config.toml
hidden_size = 64
head_dim = 32
norm_eps = 1e-05
positions = "rope"
rope_theta = 1020.0
rope_fraction = 0.25
qk_norm = true
init_std_down = 0.0
learning_rate = 0.00334
decay_shape = "linear"
batch_tokens = [8192, 16384]
doc_mask = true
Each number is 500 + 25 x the weight over its row's rms, rounded and kept within 0 to 999. Layers, rows and columns count from 0. Numbers have three digits each. The size before them is the row's rms in percent of the matrix's.

# layer 7 attention query, 64x64, rms 0.232, rows 0-31, columns 0-63
078:492506542486496510530551464481486482522521476533493496517528497495481470447539507504456487537453515480540511481488514489502466489509518489551503489485524510505522510474533515511508429512521511
086:502483550511532513483457505495474484461498500533501491491544503511486484463514546499520555537500540479528454463471498495495511545496499515511525499526521534467530502535485483506488478536492476
114:481514481521496513530480531519510508519432517466529548502443518494485498512519469468487432515476482510461520509527479510491518460511474495465514480501492467514526508495516511462477494470480488
102:515496490492502490459482511453495503415525493466489464540525474498500496460544486524494579494516512480550478497497496492473473483493510501527476494495529493497501482513504490508529527527500488
160:531513510483476485520534453485483474533481472533502515468496490552499463556466529537514479477504492504501511551478520461521522512475506505504527545477465510494471514512513482541516497518528506
119:485521509502488468537491538556527501521467522469503529521489525503489475512504523473463422514467535482518536532501495506506492473488471502485496501515506487549530513482504492491457467465524492
104:472488511504521498513519512516510528513520516491492505511502524455453463502502537489516529529483543470498466481493528514472457540483510523545461487482524527500501465482503508511514434518526550
101:536527496504491498511510481528469459576459501506495541468474515511530514528509485502469450487486500513469505536486498477543556486490483505490545514506478478487501482499514481508487469468498535
089:465488479488509518468497500472505527478437503489526469562547487481500477483525518512476473471515434497507533507505516491495488498506508495548506522495481499518560534475464532492494508486493486
094:494487501517494476509501457543462471496509522465495538476512513527479533512482513513501449480493479518496495500503459480545550450519469515481476500497493463474487546543529479491501487475470528
104:517511506518491497557539511500514518499486446468535507487519533484517475541452531463482477492493505520475561491483517492523457494488543468504502502515481518476513459500487503469483489472541497
108:484461504490530465536521478511519501465484499533526535494508512527446512532474527496487489521466489507546546490463537480489460504499520493511507507469495552488452487518522513497513512481546478
106:493456528496523472497537503499499492554492498523474458501450516495464531496497525530532532515536479471452510494468503484486510505490466526558484503491527468511492470508496509496478446521495481
095:485520500526505501451479555446542523482500474520479439558503467474490493508497546530532509498517510491514468495510507474488445499489509507541494506495481490525518497480477515494491514489527468
095:485494564498492509496518488511505497482515532521489527459444505476497510469492482499499542505454463481520528523530486527485478495493470496504520504497496490484510470521528460529509453559527549
105:505461493503499534505455493494487494534447503487518519493504516494577501485519461492529471488522500509473517521497468524473504492495517490460546486523459435493515493481500508511468507454478494
091:508533497536472501489452485495514516535485510510503457484525466498544454478546483525503502514493533467448478497486504505457476475498518523528523507557516491508520510492497517530456463499523513
097:513541508500492446488499507471494476452540481523505502507494474474538499495480482477473557523498504481536510499512506524487488488523513467453543498552523532482482516519511495494544531545517485
102:499500517491521486547528480544487490498521527505492539481494526521436511483508488484516471507468497522554471501490469517514511511510464492499491500467520533493459538543540498509546495552487508
077:479550469483498508459484457506471521556463522465521493492501485473527487502464484488538502537469491493443545475509528516541499471466501470493501495534509496497474507470487503496523481498481518
103:506454484457525494551499549479492475500474476469505520492438539487497467504544483485502458490514529488491502546529514531468490512506492500487482513521527467525535520508489501483501519504473460
099:522480519475514477556518476536474467495538498494470535468476541487438483522463511470517510508465529522485508503503500506503493516509495515501485489506537528464471463562511491473505473518522501
090:539524500482457488511506457505476453549486492507527529460475504534551526509502473506479487507486517503464522528503486497539551480496499490469541509523480482475490485513521472522508489513492556
100:495501495485499505526515467524479522475568489490467502481543482491463501475505484480533538494476510534512489475496478496471508515547515506507458469479539543458481513528504512498525514547504544
096:487482488525521484527506495551513474453497493498520544517505508535464513529462528557503476508504514497517561533493516484516509507492501506460492528507466518493534537518485477475474501462452490
118:504481472496480502552517513519485486543514499508518532510460514506487485508547488495478476539523514455450450503472487480496472516462484516523516528520509452489515467522476494515482444476480506
088:492513503538500481468521485444492530477530463504494448505511465519515532504512514509505531490556467505528460497520493457505529469514485484520446511483477493504529522477489465507529505510461528
105:468439496459480510505489513479492494536480517542481485472455550535514496524518479502522502522517504524481484467501500494465493551476484488516485480494511467532476456483503483522511477528504556
107:490504506491478483477517519512495487558456530486499539500460527510472492539459488479500473456453490538452497542519479460483516452501466502510523496495497462526491483515534496489505491479512512
087:531530559523506574527492503470526519523496492479501491457472495514532503518487492484499454482484499522534494553534506516533465480484501501484480522511439494519498467488505497504502533508504474
087:524441466519512492512494547483524507482480481494531526526496533473496519545505533510480511505542519467500502513497510511494526516472523531474469510459474481512513499464475538481496546440487488
104:474503493471516486505518469539482505449532527485478502505527504488455486458506515499515521515475514522545518465507493526505491533526498503509465487491570546472475536529497511488531487536509534
# layer 7 attention key, 64x64, rms 0.231, rows 0-31, columns 0-63
085:535530512497517541480496516478543511466507489496492549509535493498496485473479473541501485492524468496465523530482524503473507510544501545492477503489479453530498500514462499473480522442486454
091:474482513499459514509503474519489502523485492553469489486514500519463500488530496519500505485482529493480493510529509524474485491503486450543546495492520577488472518511533527478549479528549514
129:512513484511515521453486509470492521511492518507526473520515526549544509524512478506474504443500463480468508503486524450486499525534505460515513545534466500526519490499445490536468525505489492
076:488520503465538494502503522496490530484486485496503437535522483482486482492530468522507517498491512488531501466459493451488539521468500455522513491475514576463497495474535491494534511522492479
125:519482492496464526479500477476484502562486447504502512478470492486488503511511515505515504481577513475477494523504512506531493527517578520496524500511457438498518507517473503497484512478491515
100:505522477547510514492460523490515541506474479514526506525501504540471484533518517476462498490487473467460504514494497476489521505560490495491512444526498489542528504500451528486440510499499477
099:501510534461495484498563457521544492483539533528482483503536461512461503488457505524489512525486481515541477476510516492499496499506497512492476506483513532502472497481547522490558458527515487
097:511533505509480507474497484475512505581484485488496494516485492493500466512495498547498494479520483476466505523504506495523506491540530562496496469513457433517518486506441512516475480484531488
129:489499532504515517521498510510532500454517513558500528488516494516473530518447524485502525495456522515490488513517501513462450477530494481516493489529489550504468538513525541462492550528500493
092:464504445520487495487497487450475536503489472465440493536474508476470494486553487533520488502498543487469479492481475501487450503485496496514509476457497467519479481498487486539475486508531507
108:509538486459470474477518495528484497512512501495486504517515499510501476516456497496499428563497513502475509504506523545539454512522522531464481490554497503502526493546488460519484492513525501
125:534480475499482500574522474528461484531453506456472528453481530481532518484528526476480465505496516511529516534514512492537487492495494495512515494503490485492512546509525466516489469496514535
100:555504473501489445501506500531461477493498499526486547457501480480509472523519509545442506534512490509506501474505522498496501497470509525506513502494538509524463486488489533532514486487575492
101:511533491490530495498480506532461508455529511538529538503496516524422476518501461519480482490521483520484472470464491513476492567485501510474501510505496548482482518516505495464474499479479498
086:533528515508451498507514524509529511479526537501522515494490465463461514457485527548543563487465506468487452494507479483505511479513504534523513487507487472467501497485511473484478497524533476
111:464490501500504542481498490446529526478556509533525445503516531514485506502478488525522518522496492483468519528509483525519487505549474477510510514529482521521485473437480525492516517510492450
080:454496535509504503506537517446542503489538522482512454516499482499523478545505500493492491510525495483488481447523453505522549531488495500507511482529492534502484516443504533452502526506515499
100:501492519529453525478460491533498485522507468422527524509490523475513518470541514468500500476538501494479491513495500487507537512476501527531496478510508457481553506530486465503473530467482504
111:511488499487479522499542490484477479524421506459494497533479495454510511470543502477493527473489535500524486526482534471486482487457506487521523527464484455496496508503506480510505439499499473
082:464507512526448469494553462497545501482551511524544457505519499500520505491447478530471471473489509495490485508490480537484514483513504485509471484504468494502487519476483523499534512462544479
107:520469511516494507447504477495514542448462485480488509536523508536556516515494508487463549448491479506487473515495501439502474536502485475503541517488488513502515527483486472493515532504511503
085:536507463498479471472511482506485501532478469454467484500506513478523532476506496488476510524516490498507514495488515497533465494490513547507502477501502424489545484488505451561522495538518536
119:497516479527475503497490501481513526569503471458510503523478466472513500498499501505515504491553512471458489505501475512500531487520529528489495461521476419505560486512467504508482514474518507
088:463476497483521511483493524511502493528485481487465429498505478449514511484499498489543488545485531506516528462488497554485494470498506498490468456516503456476527498496522472509551499506459522
089:521513449477493509508488470477501524477474470478482549505498536535483491496546497455520491480484516502514525514507505511547474496538502516507563465466509519517503554496515493519477499528536530
081:492544500469510516526541490487503470554507495514501476554542476532485474542524504528473496528536505498500502490526514481534478497499502545455540467484468476520491469494469538506513492496523495
097:478521486510488501489455513519461494470487499532495553498485456496464457521503493494525474497526498509481449469466502502465499519479513490478493468522504495486511529563476508479481525446455510
099:500475483510478492545491504499491499488506505589503465478510444532528502487431522537498526519494532501499473492516453487462517497511486479490487549516519504493503507464509511497523479490486523
095:561470485534479496489467503511493509499447496513456507511474500533487496515471456516488536489466502503500471496535483447466495503536524501512507529490492488500469478493539484513462478497552538
103:529504483496482483447546517483487525482481524507546509503485515495481534523522458494489482453507473480501461518451526481518498526477505471482525554499472507477513488527449480475480485501480466
084:541502504475542491460481446510483525472519476500460520481528530537466491500526512517524507516509441532539543517510510491487493516509473496466476505478526548528503479539505532515489491507486516
082:467474513511518496527500485503527500502492504476493464508524480455524516449486552471514517501453545504525513485495477517478481457488493499526461476494520471476504518473537486534571512521491487
# layer 7 attention value, 64x64, rms 0.233, rows 0-17, columns 0-63
076:522494508478465496521544478530497508495495468520506526469525517461478504552486523487529500528494473468452520496540522466508517528523490523532447507497561511491512480459506523473481489524498508
078:497479537526500485534511489522498501477539493522490493519526523549497500532512516492528546508502466534514527501510476512488527516488501475510520512462523543507416526539555500500504487475476484
078:494496570439488473492502491479493508505555491522491488504482508495508456525481497490474480505469466479533539502535526513526490518489485511488460498501485508496487495450470515521503523486548555
077:494557461455525494520484508489504509478488524468488501486513509506502465483480501527420495497488505496525531491493520521508486516482488516512503529448493574483485544516489539517508514529519490
074:499463493586543483473499521501519465509558488502499485527510516540510512526503516515511523514516502499520510484491521498515492530503509530562503490519508471514501446529519507537491457466501500
081:514477466497514533472481487489489493494474515441487463535545503503456479482514514505508503474534564499440461502490468509476460469511508546497487477484489482490493468495483493500492499539485480
066:512530476447500530513473529495529516441464485484503532503471493507547498476488522514491473482492489512539538509493548517485468475493489508535499502485489522508532558546509494516523534506476485
085:476542472487522458482513520469527499462488481465501504495512505530486446492525525485512480493519479476577536495466497543470540494503512481484519485453470531504516528500523490512503495513482479
075:505494472495529525534500470514513522502492492493537496511530505535470477528487505487519522467498479496534557494489488488551506547500495523481503512470530543483414507463502518484486519527484480
079:513515476466496515490520535488490502548472510460481551468513506504491501519470515495505503486470471532454500489449531479446539517511493523566497502471517512485532506523489514460498498532496491
087:502518510528493508493490491488494515541470494447523483501464487450514508507507515496507482503513525448423520497499504513496516473497523515462476493534498429511555467485480495499478505465490518
072:480426522527497471517495523492494489480513485514456504503479479492527454519542489499525513532527509508508518509535503509484483480533523514529499473571486473499527505522449478497514454499484521
068:522497463529519514495509477491459488508437539527501516470546479466497508517506503542519529485472542528473476507496465473485492474498488547490461492494523537494515466477478510475504500551500494
078:510501509477500493497515487520494494487491532497496500496522502534455515456551500485460512511471517542523496477486538507503482498471487471519496517438511562485484520491548498553496446471481495
073:479539504514481586492488492474519519516490475469520488526472499506537502484505491474511491504549534477464525534504485510534531474519519492475484473534527431500472512487514497479519502505478493
091:518595519462497504482531492485494529481527477513531487489488522485531521481487506484480528508474473495485542491509546506513534490513507480473466510511523539499509517464470497490491544522544493
085:500445483481498506506466536499499486523515503486492530538478512491537500474493472498529528474529513536516488492526499549432510499483509460514539496542452460508509488536463481508516501495510523
081:468521484472507580499483469495469494462505513517497517498479476505531493468506484536532486499524537541561501531547496497502521472532498483471505486453515489521488524499504514530513529516490490
# layer 7 attention output (transposed), 64x64, rms 0.227, rows 0-17, columns 0-63
100:495505489516513499454495463535496506459470512499471476445530437504544550488503497518504504447477515537494512466502476493496555518502501476462507492489493472470501490529498482526504520505469501
099:524512509475489469489519523530490494535491524501489531421489531494525514512462500488460479460466508487465505501496549541538560484512474501494468488503520481530489500481487479502494495538505527
093:533506439477535549499504500523512500507476523531525506485477484496530502489498502490526541498497526512490490478440483478462533517464513488507544488517504502528546490560507502501477476532468522
092:519500491511486536492525504493479468498519506511542568511478509526530519470502480479508509558479513532532475508489455484534442470495495478475520512505537494471523527537503495485511488530492541
098:482526478459490454512481504522460507530457524473490507514494500467480509495501543474494511521504472438458489493515510478492523479508480487510518539510508516497452506470473462469553528469523508
098:464510481545448512504494521464531532476516501518539480482534505492451554502533518555484453516509489476532512527505534522494471502489514516482495540516512507478515525454509505493492495494505520
085:526528545541523495530549520458508494510502482467482522499502529481529455470512464467493528526510514524501469500469460502521453522509489465515529512479501540519518482542491509486487533505528500
103:484513544492481532538495459507525519494514480538517460518498504471511489505510479492476483534467508519490467544504511468516459492485497491526501524530485467501507487528450533516510501513584512
099:496517498498475509469490490515506510456489500514496509461543523478537549480500522483473489455475536558455501516514496580495489495494493488457512476498523499479526498508513498493484455530489521
095:491523492533516459466516439500509486455509480478474519536493487490515545526528467501487506504523512530518522516553466457552478504512478487482494519548527511488460496519498514479512527486493490
103:447466497505514499477482493502527511444471484511479433544566490513464503507521494505521488491507505484511518470500513472474462530484496519549509483468477478526525484484472503524507497501518466
089:505524471469498511492502503468484506528491518491504438477493518487455475508469530482474512510515472458512491520484538457495518541472516498519543550477491490529453469462519488502491476480535480
089:498521498479456478472503498490509507471521503481549508489502482556476534462543481538483482484492483546544511494550507491484514501492494478441529486500493522482503530488518492496500518517432498
107:511482477526483513497475525506488468541500509507533540475457497534548493496457482516506499519476465493486474510503487492510519458527472541466499505511501515491491531538526515458527558514478543
091:475462506510486498492520500461504569451492513502487454507569532462487478516507519514518523494499508508481513502495518536491458521470501478507460503466519501534516496494460513519458483502535492
098:498489517481511540493515478494503517474464497476525507529478457498544479480494477481525507519491509556526527489496444465486490524463476454500522474501493473532551507535487539531504504499464512
107:500503524505533468517528536483502491522527504492465501503484528475443466531508523487470477504537502450492511522478510473515452515502531541560510519512531517534482475486523500480486498462513466
099:523485507511461488520535574465534501511532538494496481479462511501520443493492484501500527493514482528497473481476540503470457502479503462506479479507522521503507518501504492474453524504520447